{
  "activation": "reglu",
  "positions": "rope",
  "bias": "none",
  "beta2": 0.95,
  "dataset": "wikipedia_en"
}
Each number is 200 + 30 x the weight over its row's rms, rounded and kept within 0 to 999. Layers, rows and columns count from 0. The size before them is the row's rms in percent of the matrix's.

# k: layer 7 attention key, 64x128, rms 0.0721, rows 49-63, columns 0-63
# q: layer 7 attention query, 128x128, rms 0.0738, rows 50-63,114-127, columns 0-63
# v: layer 7 attention value, 64x128, rms 0.0519, rows 0-20, columns 0-63
# o: layer 7 attention output (transposed), 128x128, rms 0.0594, rows 0-20,64-83, columns 0-63
k49,090,232,200,156,174,205,205,239,236,218,197,179,209,212,197,128,200,223,213,179,193,196,173,193,186,219,169,217,216,257,244,198,148,196,200,214,178,165,193,315,179,194,203,193,189,187,213,246,206,186,197,243,185,212,182,233,219,202,180,206,231,215,175,265,160
q50,101,184,189,219,165,187,190,252,206,202,210,226,169,194,168,194,210,169,194,175,180,207,155,195,202,130,185,162,202,138,257,192,209,197,201,241,197,209,160,178,223,227,241,185,201,178,215,141,185,225,215,178,221,236,183,205,178,214,166,252,197,140,176,207,180
q114,089,219,213,272,205,144,211,165,188,231,241,215,251,253,195,159,165,221,151,153,193,227,176,195,169,206,180,187,208,209,150,229,182,185,210,169,160,177,219,207,193,180,196,220,212,228,183,183,214,196,163,176,218,196,129,178,166,195,171,188,200,188,191,275,215
k50,094,210,245,275,154,190,175,230,220,217,208,235,238,164,152,210,206,181,182,155,201,193,261,220,225,232,158,207,226,258,175,205,234,171,170,228,192,217,170,274,144,193,228,218,216,207,209,173,231,244,212,204,245,203,241,181,199,151,166,209,201,191,173,210,186
q51,103,159,252,194,246,211,162,155,176,219,235,254,188,233,196,219,212,266,182,226,196,208,267,201,227,220,219,185,186,219,140,221,158,154,231,184,179,226,235,185,182,238,182,217,190,144,205,155,206,194,168,151,206,184,204,225,213,181,184,214,229,172,217,232,184
q115,083,235,229,140,197,227,239,251,248,167,142,207,198,198,166,187,238,234,188,186,213,211,161,203,210,224,175,153,255,151,241,203,142,197,178,205,227,201,227,228,183,210,152,190,166,163,174,172,252,195,191,177,215,197,237,189,189,200,245,188,236,202,199,224,214
k51,090,151,163,197,220,197,155,156,211,123,150,171,175,180,204,193,188,219,223,220,202,191,240,157,192,176,207,183,149,176,151,193,224,253,207,211,221,218,205,150,223,220,193,201,231,229,194,217,216,207,185,228,216,199,162,173,209,216,247,187,217,180,225,144,229
q52,098,175,184,198,160,234,215,146,219,254,265,218,245,185,215,154,164,150,201,182,217,196,220,213,164,260,184,189,213,238,147,200,206,201,233,177,184,197,189,189,176,218,167,209,234,180,194,216,214,170,159,199,170,157,187,233,215,200,265,211,168,231,207,219,194
q116,092,169,195,180,220,192,160,170,231,236,235,191,270,250,189,172,145,184,175,209,215,196,165,222,186,228,163,256,182,176,223,217,218,222,245,212,162,196,199,133,191,201,174,198,182,156,199,179,262,169,187,176,206,171,194,252,227,231,233,225,181,117,175,209,197
k52,099,149,216,128,197,215,195,214,183,196,193,251,228,177,212,167,187,212,186,222,190,229,195,170,155,214,189,124,218,156,182,154,173,231,178,195,153,197,241,196,241,180,162,177,201,198,179,197,144,183,225,198,183,189,183,228,222,206,165,186,247,219,242,140,232
q53,104,233,196,153,207,216,195,135,195,193,180,220,255,189,233,192,213,169,178,203,191,215,222,228,216,237,198,167,195,255,117,174,201,227,194,180,192,174,253,229,200,188,139,196,182,200,224,181,187,210,225,182,209,204,226,193,228,170,242,205,221,207,198,185,184
q117,088,228,209,147,236,233,187,165,245,188,174,197,221,223,201,210,195,206,186,200,233,178,150,180,208,242,187,248,199,194,188,183,193,212,211,224,187,244,178,156,238,222,178,182,188,228,195,186,219,230,232,201,190,135,231,214,207,204,227,225,236,138,207,162,168
k53,091,191,208,137,224,218,210,157,194,217,149,182,145,174,189,245,234,207,210,210,197,207,227,184,173,206,188,138,167,158,199,218,223,216,210,183,202,198,196,149,255,275,178,167,185,201,187,226,165,150,226,226,161,174,166,188,236,218,154,232,237,166,217,189,215
q54,108,150,231,195,226,229,142,210,182,251,232,176,167,210,155,210,179,245,157,229,198,190,169,186,213,146,208,235,218,201,261,237,161,170,196,178,216,238,177,180,158,204,178,222,209,188,209,192,169,183,208,168,230,207,208,192,208,217,168,230,219,128,222,203,183
q118,092,191,206,205,176,245,223,198,177,155,222,242,181,198,200,197,151,194,191,181,187,207,216,206,208,214,200,165,218,228,201,244,199,177,164,180,224,121,187,184,207,186,178,197,243,199,250,189,198,181,135,169,240,264,194,192,199,192,184,201,134,176,170,212,195
k54,094,202,215,228,167,210,181,170,181,200,200,217,245,209,186,193,179,158,194,240,172,189,209,214,233,162,175,268,216,236,187,194,207,172,220,175,246,195,188,245,177,141,169,198,209,232,211,150,186,257,150,185,257,196,233,179,184,185,244,210,189,165,184,159,197
q55,101,236,153,204,195,150,190,172,201,141,163,221,179,184,199,207,186,222,200,178,178,214,195,204,165,250,181,211,195,159,207,237,192,204,183,169,259,208,278,218,170,220,222,184,150,216,173,285,199,198,242,172,226,219,205,194,197,160,221,187,272,156,168,167,257
q119,091,184,171,159,206,192,247,209,190,158,122,221,190,180,148,190,217,224,176,177,212,233,188,236,191,213,189,119,235,144,249,238,192,167,182,223,245,170,190,229,199,269,192,175,148,186,152,151,248,214,201,223,234,243,262,198,192,212,216,219,237,208,160,193,181
k55,097,138,177,173,204,256,203,171,211,133,171,205,211,202,244,191,201,196,190,209,195,216,226,201,203,198,234,129,140,200,176,208,208,209,162,231,164,250,160,163,190,226,205,185,238,190,195,245,211,190,190,157,147,227,207,169,215,176,222,232,208,187,229,191,167
q56,096,198,189,254,205,220,208,145,222,252,231,185,224,239,234,198,142,215,176,182,225,210,225,183,182,261,180,217,250,230,196,246,213,180,185,173,193,216,211,164,112,219,155,240,192,221,169,230,225,146,181,153,208,124,199,247,172,200,241,151,221,144,190,205,195
q120,085,254,213,186,203,210,224,235,232,188,179,207,229,227,151,180,177,199,162,159,219,236,195,221,234,223,156,149,217,117,223,230,182,171,207,202,227,142,220,236,165,251,129,181,196,141,172,129,234,180,185,150,184,222,246,193,153,218,229,195,172,190,196,216,224
k56,085,116,169,155,205,245,211,173,194,138,168,204,209,186,233,158,216,231,193,261,171,220,220,173,167,164,176,192,197,190,170,180,211,256,176,217,161,188,203,201,249,215,132,165,213,231,187,229,174,193,163,174,213,187,180,164,207,190,188,155,198,201,272,177,224
q57,086,211,225,248,209,171,148,173,157,150,218,165,217,187,226,216,198,242,175,249,120,208,169,179,190,183,233,224,178,189,238,205,190,193,212,192,240,186,156,209,165,178,234,214,197,255,228,233,165,233,222,222,215,212,202,179,182,148,228,216,196,218,238,206,190
q121,082,239,226,191,232,271,201,174,203,234,217,219,237,211,271,225,263,203,232,209,202,228,182,193,260,215,173,174,241,235,181,217,202,185,202,185,241,202,213,159,205,218,170,203,196,229,185,251,195,204,215,176,224,231,212,241,154,152,215,258,215,184,178,205,213
k57,083,244,232,205,207,193,163,174,168,202,184,140,171,182,203,166,187,199,205,224,173,186,236,208,188,190,217,224,128,170,241,172,188,204,242,204,197,251,141,147,264,213,161,209,201,205,209,226,202,210,262,215,165,217,202,148,185,204,195,232,219,166,203,185,247
q58,120,197,181,146,217,255,234,189,239,212,195,202,269,173,205,193,244,161,207,200,218,211,224,183,196,264,192,177,190,200,142,187,195,218,194,233,188,146,177,180,256,233,185,172,198,161,222,195,202,184,193,178,195,174,182,204,267,180,260,243,175,199,223,186,223
q122,088,128,172,161,235,168,150,123,215,229,242,237,234,218,214,167,215,215,167,186,181,201,164,178,223,194,156,224,198,183,179,167,219,225,250,238,137,172,160,182,243,224,175,203,230,180,236,249,210,196,208,248,227,170,143,229,237,216,219,202,179,152,201,164,179
k58,111,216,178,153,225,168,177,202,205,214,203,266,207,191,187,194,178,183,179,215,243,214,157,180,191,226,161,131,221,214,190,202,230,185,204,204,157,215,245,217,236,228,208,211,206,159,149,208,170,165,284,172,190,181,237,238,212,209,148,220,229,227,214,185,219
q59,095,211,182,319,149,165,172,196,203,166,194,131,181,188,175,245,199,238,197,222,173,206,186,173,221,167,211,158,192,133,203,220,198,203,173,180,242,181,195,221,146,191,243,206,223,169,225,227,179,209,182,230,207,204,215,232,171,202,166,223,241,188,180,172,240
q123,088,207,185,212,249,236,160,203,231,214,186,218,216,196,194,206,234,178,203,217,223,261,189,182,227,179,200,197,191,163,203,221,190,162,205,211,272,156,186,213,186,262,172,213,203,155,243,193,226,256,213,232,257,214,222,186,220,169,197,266,205,164,175,158,181
k59,091,224,239,190,202,204,190,170,178,207,216,152,235,176,196,215,183,210,180,207,174,225,190,219,219,179,187,196,96,223,251,227,165,196,161,196,168,193,144,139,176,170,200,231,183,173,145,194,196,194,188,174,167,248,207,190,211,177,193,179,207,205,195,198,206
q60,093,244,228,234,216,204,165,166,154,128,175,176,192,225,272,246,170,170,222,209,196,231,176,217,210,165,252,205,191,232,194,171,210,193,235,160,214,215,275,201,228,188,155,193,176,231,190,256,198,264,201,174,227,212,207,174,199,161,188,156,251,200,171,192,202
q124,092,212,236,170,238,216,205,177,153,224,158,140,188,181,225,222,177,190,208,175,234,202,160,173,213,215,192,200,284,194,190,188,191,235,183,182,235,258,239,234,191,170,195,196,168,281,161,208,165,243,273,201,224,165,235,174,140,171,181,225,248,192,177,167,186
k60,093,209,205,230,229,214,175,226,184,181,174,142,190,214,189,242,200,233,185,195,218,197,190,203,224,216,257,223,188,181,160,205,202,192,246,186,266,193,198,140,178,264,187,181,237,196,217,219,180,183,211,206,146,242,211,155,201,198,238,213,182,105,230,195,185
q61,093,179,215,227,216,155,170,216,204,222,213,212,221,212,196,151,214,219,218,213,190,191,197,238,232,190,224,177,158,138,224,193,193,181,205,219,197,211,213,207,166,215,148,181,233,166,191,157,203,166,230,181,219,213,200,186,222,247,149,218,199,201,199,183,143
q125,108,146,228,190,142,201,175,214,219,180,159,189,200,195,175,220,224,216,237,227,172,202,190,248,178,177,242,195,173,135,242,286,220,159,139,183,230,170,203,208,196,191,222,173,189,173,236,147,234,280,180,130,134,223,214,198,239,237,240,159,226,229,212,218,195
k61,100,170,233,151,212,213,166,212,184,143,195,198,211,170,168,163,197,175,226,214,189,196,199,199,171,167,225,195,205,174,219,229,230,186,214,193,204,204,231,251,109,157,238,195,167,249,200,258,253,251,164,206,177,220,181,180,231,175,159,181,233,203,164,210,174
q62,090,158,221,115,232,194,151,178,203,212,197,164,217,225,253,168,202,237,177,178,213,156,175,192,164,254,235,163,214,245,199,199,150,242,186,200,204,198,230,214,185,195,197,178,173,248,199,171,209,205,220,180,191,172,195,223,211,218,195,256,244,160,211,213,190
q126,097,181,169,185,215,175,209,212,211,181,161,224,235,217,161,154,207,202,175,234,214,202,191,233,190,231,153,180,180,113,240,198,207,184,221,199,219,177,234,232,178,263,216,161,190,196,182,177,265,221,206,209,202,218,203,208,184,177,238,242,213,167,188,154,215
k62,095,136,212,229,198,255,162,168,210,176,171,211,163,185,201,199,200,179,229,239,163,210,245,190,170,180,224,154,199,189,212,181,228,214,170,200,182,216,186,171,218,223,198,202,185,247,176,219,182,207,178,157,185,202,205,210,217,177,181,213,204,256,241,206,195
q63,115,239,188,240,161,173,214,189,195,163,154,184,187,202,213,222,225,178,205,215,207,230,139,237,233,188,261,204,176,181,224,198,208,194,184,187,273,180,240,256,200,202,195,190,178,155,246,191,170,209,192,224,186,255,249,178,229,192,175,211,235,230,192,150,188
q127,097,158,183,177,201,256,205,200,195,176,166,195,175,172,186,207,212,160,223,195,189,208,174,208,198,176,217,242,207,225,216,251,176,168,207,206,233,174,158,200,238,217,236,193,205,175,193,185,172,264,220,274,214,216,245,228,221,217,196,239,196,188,191,118,202
k63,106,238,232,161,233,213,217,165,185,178,217,169,225,187,200,209,238,191,185,187,224,212,168,198,229,197,226,148,182,217,215,205,175,147,170,171,231,157,216,187,125,208,231,182,184,166,163,254,227,171,199,159,165,261,227,176,236,215,146,232,223,157,187,218,156
v0,096,219,222,200,227,231,169,186,187,186,169,213,229,229,183,194,194,200,238,253,226,199,218,200,222,209,181,197,194,206,240,164,164,246,235,189,197,211,231,219,235,193,213,192,207,206,156,170,194,208,156,158,235,185,209,237,192,177,192,199,196,155,169,199,210
o0,097,215,218,279,252,212,184,189,229,169,186,183,175,166,228,216,158,195,257,199,228,164,220,192,185,218,189,248,198,213,228,167,235,146,206,213,187,155,162,218,216,175,183,230,186,199,180,186,161,195,270,229,149,224,192,216,212,138,194,193,238,191,181,154,191
o64,094,218,194,210,146,166,220,171,185,250,233,204,177,231,227,226,200,214,172,186,207,172,197,256,208,207,251,211,195,192,191,211,186,199,162,162,205,148,212,198,164,183,190,198,209,222,239,220,188,229,159,220,202,165,230,186,247,145,161,263,134,235,206,158,193
v1,094,165,182,247,187,190,221,196,206,232,173,206,203,213,179,188,255,110,217,169,224,213,196,187,191,162,158,213,221,183,225,203,178,251,217,222,199,140,148,223,205,215,221,220,176,230,156,126,172,240,241,155,175,222,192,190,151,210,208,272,187,164,195,170,252
o1,096,194,215,206,162,164,186,206,179,167,156,229,147,220,198,170,186,220,171,232,196,157,190,212,176,197,221,194,186,172,227,171,179,236,222,196,238,210,228,193,184,252,205,151,216,267,149,242,193,204,162,199,266,211,188,140,219,259,213,218,200,186,205,227,180
o65,096,191,208,193,191,227,226,232,188,168,262,230,253,224,200,189,184,230,214,235,193,239,210,168,209,193,185,180,187,181,186,201,201,199,178,254,159,225,231,226,187,196,158,221,203,193,232,190,189,182,212,181,209,183,208,183,157,145,211,185,258,222,175,199,179
v2,109,188,158,216,186,189,208,174,202,193,177,214,168,222,168,222,201,172,164,227,226,179,167,210,180,191,189,201,230,195,225,213,197,211,164,203,231,221,215,152,190,196,212,197,236,209,216,288,225,188,184,192,232,115,238,243,192,228,157,178,215,246,158,179,132
o2,097,130,154,252,247,230,223,175,160,214,228,137,201,241,166,237,199,191,222,223,205,195,201,179,185,190,221,263,196,156,256,237,228,165,162,225,201,201,197,191,209,184,240,175,202,175,198,152,170,168,234,197,219,172,180,179,169,146,174,161,192,221,218,208,199
o66,113,192,205,186,184,179,237,192,192,210,238,180,240,179,235,196,197,215,212,225,153,262,171,156,172,134,195,233,164,206,226,229,223,210,211,205,146,230,153,200,185,154,191,311,218,157,186,210,186,204,183,236,222,226,197,199,240,231,208,154,235,193,185,241,199
v3,116,184,190,241,172,180,184,208,197,203,170,219,162,151,110,220,170,180,190,249,192,198,213,210,144,260,210,191,199,281,199,222,233,268,174,188,205,202,168,193,187,233,232,200,205,230,201,264,208,210,190,257,224,169,172,236,220,188,174,185,169,177,176,235,238
o3,104,147,216,206,215,256,178,175,181,186,256,195,212,206,174,214,213,226,205,268,161,169,170,176,157,161,220,279,188,224,203,185,202,203,212,162,193,313,217,158,229,163,220,162,235,157,224,179,143,201,176,222,196,207,152,181,227,220,258,151,255,214,219,191,203
o67,118,229,174,161,201,203,289,197,193,146,210,213,195,224,210,190,271,181,227,200,233,229,196,215,225,209,167,195,196,127,217,246,214,229,237,225,163,247,223,203,226,185,211,218,145,185,154,135,233,213,206,219,204,183,204,136,123,180,186,181,245,213,174,161,212
v4,092,194,232,225,195,183,190,196,240,158,202,194,256,217,207,282,215,204,225,219,186,185,205,223,227,242,145,114,161,236,190,189,172,211,182,170,153,183,233,210,229,208,205,192,225,229,205,213,195,169,200,177,196,223,224,194,258,201,205,166,262,188,129,166,162
o4,097,162,240,185,261,165,161,159,243,250,227,225,169,159,222,226,194,238,180,181,224,202,187,161,214,206,190,199,178,157,228,238,221,175,199,209,187,214,217,188,193,164,165,155,179,229,219,181,225,196,248,172,131,177,238,237,172,183,194,227,232,207,219,173,154
o68,091,211,179,172,195,208,197,205,154,248,199,175,201,212,218,160,157,221,180,206,181,209,185,210,156,151,250,196,207,257,134,177,183,236,207,131,205,223,174,186,176,191,243,227,222,175,222,223,170,219,179,211,181,207,156,237,235,232,198,203,170,204,181,216,242
v5,099,250,232,174,216,205,196,187,225,186,247,174,192,201,200,196,205,212,195,200,191,189,233,211,204,252,205,200,189,182,154,183,181,185,180,197,191,214,219,260,199,178,208,204,155,180,201,176,163,204,229,193,192,251,235,104,174,191,186,184,159,235,230,223,196
o5,090,218,188,186,157,234,217,187,216,204,227,257,227,200,136,168,167,193,219,127,210,211,185,163,201,163,186,196,135,232,156,226,179,263,173,210,177,164,129,218,197,227,202,247,235,169,184,247,220,181,187,206,140,232,170,215,217,191,153,225,191,159,156,167,272
o69,108,173,226,221,225,152,176,193,211,178,168,175,163,162,186,258,160,205,155,166,260,196,241,222,217,260,228,208,251,194,186,179,229,210,206,184,217,169,245,181,217,206,158,178,227,242,196,179,205,221,207,193,222,180,228,253,212,120,204,207,208,172,170,179,180
v6,097,284,175,187,172,267,178,185,179,221,212,175,240,212,232,98,195,204,204,200,184,208,187,219,218,198,186,211,192,230,180,196,158,248,197,200,203,177,220,234,146,189,138,198,130,209,220,253,174,223,237,199,187,189,211,221,246,193,235,203,214,216,250,181,226
o6,096,252,204,181,167,173,243,201,216,210,264,204,183,204,202,183,198,221,242,199,223,143,227,253,172,186,245,156,165,217,228,183,187,206,200,245,248,214,152,239,204,227,130,239,223,183,161,269,140,202,162,200,194,236,203,210,164,224,203,205,154,166,188,208,199
o70,095,171,194,226,208,175,207,169,183,208,243,234,180,224,163,219,235,197,172,223,140,193,216,248,232,270,172,174,178,192,187,200,246,214,217,188,192,188,238,227,228,177,219,149,196,195,167,148,213,183,210,207,174,155,124,145,211,162,222,242,166,197,221,216,184
v7,100,234,229,191,241,234,189,185,175,188,211,240,253,241,195,189,192,155,143,225,205,149,132,196,165,237,259,217,221,178,165,267,206,175,185,203,212,182,207,178,223,199,208,179,182,204,190,204,215,191,224,208,226,201,169,226,215,237,217,219,236,209,209,208,200
o7,105,211,214,194,150,173,258,198,217,147,227,254,207,227,171,204,219,207,168,199,152,167,219,209,178,193,157,210,219,160,232,175,185,221,206,187,215,180,193,239,185,218,254,246,221,153,226,165,229,211,166,188,262,131,281,233,204,130,192,195,190,172,169,210,212
o71,091,250,211,194,199,225,189,160,234,229,194,188,169,247,215,183,203,231,229,193,218,220,175,180,201,146,148,261,161,201,207,148,178,206,264,209,195,220,212,189,209,192,209,144,199,206,203,189,189,170,169,181,165,271,126,179,224,285,232,234,207,248,229,238,179
v8,089,206,244,205,207,228,168,194,276,175,200,169,235,190,271,199,171,194,221,254,199,227,179,215,168,218,175,206,194,176,207,223,198,204,191,163,151,157,165,187,213,227,164,217,226,183,218,229,232,226,235,178,167,205,214,214,187,239,202,175,143,195,227,215,219
o8,106,208,182,203,143,170,234,242,163,164,192,249,174,194,229,198,188,233,160,194,185,182,225,208,210,159,192,197,235,188,212,231,220,230,230,134,198,237,197,244,205,239,189,258,144,172,225,193,202,203,185,185,219,172,237,216,208,218,218,188,158,191,176,170,196
o72,084,184,227,214,236,268,195,169,200,236,189,178,214,234,196,213,214,186,186,176,173,211,185,206,230,175,203,276,186,210,201,175,206,153,187,119,200,191,222,157,155,163,229,267,199,190,173,222,154,186,185,161,167,211,178,218,271,232,205,222,200,196,183,197,199
v9,096,200,219,172,161,196,166,215,194,209,192,189,189,206,249,227,195,211,177,177,200,160,227,156,172,189,200,246,220,235,189,249,241,133,208,189,238,152,191,188,166,220,214,220,238,222,201,176,169,169,185,167,183,157,180,212,240,219,243,187,195,177,189,196,184
o9,110,201,201,195,187,193,199,242,159,188,211,207,228,201,214,210,229,222,178,203,137,154,213,233,174,208,248,156,238,200,202,155,239,199,198,127,205,202,268,210,203,227,196,136,201,209,197,210,192,223,142,222,280,144,283,218,189,215,205,234,140,183,255,246,181
o73,087,240,225,194,255,196,231,198,207,182,185,203,202,207,209,232,178,144,240,213,155,261,187,197,225,194,137,188,155,129,232,200,199,237,163,224,165,198,178,216,162,175,250,235,163,207,196,186,215,186,227,205,125,228,226,203,102,214,230,184,192,190,227,192,195
v10,104,204,171,201,207,145,169,202,205,215,229,230,127,179,180,177,191,214,221,202,211,162,227,191,204,239,171,260,194,202,188,193,276,229,183,220,206,266,211,212,130,179,189,215,200,218,205,216,189,205,194,238,222,174,234,162,207,231,222,185,227,158,201,180,173
o10,106,239,157,244,222,248,195,203,177,165,249,193,237,215,186,210,195,197,191,229,185,161,219,196,153,139,172,154,188,219,183,190,234,165,200,200,165,191,190,226,230,269,234,209,235,192,168,288,153,220,208,228,238,194,200,217,179,139,180,197,201,205,172,179,241
o74,103,235,213,207,155,167,246,186,188,156,198,199,255,169,206,229,218,181,223,201,198,226,218,237,234,218,190,201,160,186,239,241,211,283,152,218,175,212,175,197,171,178,170,263,183,161,233,166,227,229,199,223,196,211,230,209,220,179,202,163,198,211,147,201,217
v11,100,253,177,198,233,182,167,208,256,190,214,216,200,208,169,200,163,176,189,202,176,200,181,188,203,212,240,251,228,228,181,175,226,186,196,223,248,154,208,159,231,182,252,206,171,202,198,179,229,148,202,245,200,171,230,210,181,236,199,195,129,197,146,215,148
o11,104,184,152,247,218,264,210,249,181,192,203,213,214,210,160,199,214,201,188,195,135,195,192,215,184,201,183,185,200,237,181,169,203,215,207,223,187,213,160,177,200,217,284,229,239,210,180,190,170,187,194,215,194,204,154,215,209,191,163,187,215,209,220,153,277
o75,095,157,222,179,214,186,200,147,193,161,190,223,210,178,233,179,216,186,266,154,215,168,184,168,199,160,187,211,146,162,245,194,197,168,231,220,177,217,170,209,195,213,147,235,166,205,209,226,188,250,196,189,234,217,207,195,212,269,193,227,253,182,247,187,216
v12,090,159,117,171,181,128,226,232,187,182,182,186,169,201,221,230,194,220,203,177,179,208,233,181,162,216,219,175,227,223,199,195,170,158,253,187,226,225,242,206,220,203,257,216,231,211,236,236,202,177,205,218,228,229,176,264,206,158,197,200,214,171,211,220,196
o12,102,145,209,178,252,229,148,167,240,226,205,127,220,178,212,231,194,253,202,208,183,198,179,198,226,237,248,239,186,217,131,234,226,212,186,177,199,209,216,167,227,170,196,92,181,236,235,139,214,213,207,194,167,212,208,202,183,250,228,224,230,269,259,204,142
o76,099,239,204,230,178,192,167,206,188,167,197,271,192,175,137,174,230,149,220,199,209,191,211,181,183,213,148,134,197,177,211,233,231,210,191,263,185,207,172,254,200,205,189,216,202,226,181,180,244,219,213,244,236,174,220,175,128,142,161,151,225,160,201,169,238
v13,103,239,213,215,188,155,217,206,191,247,201,242,229,183,262,164,214,162,235,228,227,177,211,158,225,174,164,230,227,235,173,232,210,212,191,182,178,221,227,222,212,207,209,203,187,188,189,154,198,236,182,173,177,162,228,177,173,188,179,206,205,244,229,200,298
o13,105,219,226,179,188,159,167,190,170,262,191,193,217,185,199,206,206,172,219,192,221,172,171,169,207,212,228,194,166,155,217,211,216,256,217,201,276,190,205,178,218,229,134,209,232,189,187,233,195,163,179,202,221,272,201,185,239,202,193,197,190,203,181,234,102
o77,087,146,140,230,145,228,179,157,207,200,223,191,180,242,128,226,184,230,198,193,217,191,249,225,200,282,250,184,202,217,183,210,216,220,163,247,212,181,256,191,177,174,165,160,200,194,225,181,171,166,212,205,276,204,211,208,202,115,205,204,179,208,201,209,191
v14,104,224,199,194,232,234,184,199,172,185,180,234,191,254,163,168,166,226,186,192,214,249,213,209,216,182,163,239,178,163,225,214,208,205,184,171,203,167,203,241,191,224,210,210,193,289,179,163,190,132,178,125,225,252,175,147,208,198,227,203,145,183,176,179,209
o14,103,205,207,158,183,206,207,244,232,193,171,234,217,222,194,213,159,194,201,195,191,159,233,215,201,183,200,194,210,242,201,124,222,172,172,257,213,217,210,194,182,185,228,166,190,251,143,207,218,196,194,190,185,182,193,201,156,182,211,239,242,167,249,194,272
o78,090,191,177,194,217,211,187,225,196,216,239,165,209,210,229,194,203,212,175,203,221,163,186,189,217,165,240,147,198,226,198,200,200,214,215,175,175,203,199,226,204,200,182,191,205,153,246,242,178,236,154,170,196,187,228,159,277,194,187,246,230,173,182,175,174
v15,102,210,186,243,208,221,220,194,174,232,169,233,204,198,200,216,205,166,169,228,194,183,223,207,164,173,257,182,230,182,186,200,166,147,212,199,231,176,216,193,206,192,208,205,210,174,196,145,223,158,199,238,223,273,190,152,164,235,196,206,174,238,242,224,184
o15,106,184,171,197,200,211,200,232,183,166,203,224,190,219,158,223,205,201,196,222,172,195,186,192,239,282,197,215,185,189,202,161,213,293,167,227,177,173,187,192,237,219,197,140,184,232,195,126,226,198,215,230,180,160,175,187,212,255,203,211,211,207,186,252,206
o79,089,240,241,214,211,189,138,148,220,227,224,171,182,179,186,200,152,177,237,174,217,260,179,169,189,165,172,243,191,211,173,171,249,199,223,224,218,217,197,207,194,273,163,241,223,238,191,266,191,212,190,209,234,140,193,276,220,190,168,192,229,163,201,193,162
v16,100,230,257,189,176,208,176,163,215,209,176,255,188,237,212,169,182,242,151,168,238,221,237,170,160,195,233,253,220,177,193,156,211,211,170,252,208,273,197,234,219,234,248,189,188,201,184,259,189,180,196,180,215,161,190,156,205,212,184,190,193,234,183,198,196
o16,103,154,219,184,168,230,259,207,167,182,229,175,248,264,206,232,195,155,201,174,176,178,250,191,185,192,160,200,215,175,188,184,211,177,145,249,233,162,172,261,231,203,185,194,216,139,183,215,247,195,165,176,202,169,251,217,187,152,202,193,215,195,207,151,200
o80,097,208,197,187,205,219,193,219,163,230,241,187,237,197,203,233,164,224,150,195,221,191,189,205,235,141,177,189,150,219,211,251,225,179,203,163,193,207,202,160,150,133,212,284,216,157,231,240,161,212,119,217,191,200,236,170,251,205,219,215,229,207,175,229,178
v17,086,195,128,190,242,223,213,225,260,192,212,191,183,185,172,190,171,201,187,175,238,193,219,232,167,163,159,229,195,202,240,181,163,199,193,189,193,180,212,223,237,180,165,200,132,222,243,184,210,150,201,200,186,225,226,188,242,164,228,226,119,201,233,202,202
o17,091,236,192,117,207,232,193,232,234,192,190,187,195,184,182,203,170,271,156,183,198,185,227,215,198,244,179,225,224,248,151,192,193,188,232,153,200,244,187,169,178,191,201,176,156,197,164,203,252,207,220,161,147,233,178,205,133,259,235,229,210,208,217,179,252
o81,093,183,191,197,176,243,147,248,181,222,200,214,189,237,201,173,234,201,243,220,183,146,192,163,193,225,193,150,184,205,188,219,196,149,209,202,218,234,194,232,219,260,191,208,259,205,198,216,225,177,165,212,217,215,239,209,163,250,207,161,247,162,187,240,209
v18,108,200,180,236,197,166,155,207,201,176,188,219,142,198,190,214,192,187,233,204,244,251,298,199,209,183,245,247,202,128,184,172,215,171,242,228,170,244,191,184,188,196,181,186,213,194,170,205,243,224,228,260,190,156,193,201,117,249,166,177,162,183,202,209,209
o18,103,179,197,244,216,198,217,202,134,155,173,212,188,175,232,204,219,153,187,224,183,203,182,166,225,210,162,173,222,114,166,191,215,238,234,203,198,162,209,253,243,223,207,184,170,171,215,217,204,218,219,209,210,201,227,188,247,291,194,204,190,206,205,169,224
o82,110,193,241,212,257,204,241,224,197,227,218,176,242,134,211,199,186,196,200,208,184,224,142,204,219,203,197,222,205,221,235,218,228,251,221,213,231,199,202,155,158,165,203,248,202,152,223,211,183,231,207,194,211,203,217,217,236,245,199,189,243,185,170,154,198
v19,111,239,233,189,125,191,211,182,211,182,216,174,131,163,180,196,213,180,194,110,215,179,232,212,242,224,229,209,196,216,176,186,164,198,172,213,200,216,146,190,180,189,242,203,171,133,162,211,161,186,200,223,203,194,230,176,208,240,156,205,173,269,189,223,208
o19,114,215,193,186,163,225,245,202,145,259,229,237,239,232,178,145,240,188,229,207,177,215,181,174,172,176,208,127,162,165,188,188,139,215,192,230,239,209,215,229,184,257,226,228,250,165,213,232,155,187,176,227,205,224,191,172,230,248,188,196,199,161,186,159,230
o83,101,149,264,196,296,205,241,238,207,165,170,182,245,189,213,242,170,215,186,199,229,205,207,165,180,227,194,196,227,153,233,244,258,171,218,198,222,180,228,169,187,198,164,269,165,221,200,176,204,214,244,176,207,189,228,263,160,184,214,219,224,171,202,220,192
v20,092,236,179,147,145,224,204,179,177,236,186,227,201,203,155,217,207,225,155,195,167,203,178,270,183,194,181,189,194,179,173,234,180,191,165,238,196,216,205,198,182,209,226,184,209,206,175,250,194,203,197,256,230,205,222,197,259,180,160,208,274,219,211,173,165
o20,104,191,188,164,200,212,237,161,254,232,234,188,206,244,202,204,217,128,226,182,142,239,204,187,225,188,186,152,213,108,205,219,173,194,161,206,203,206,214,188,197,153,228,192,175,156,188,188,269,182,188,166,160,169,267,217,146,248,207,216,228,211,199,205,203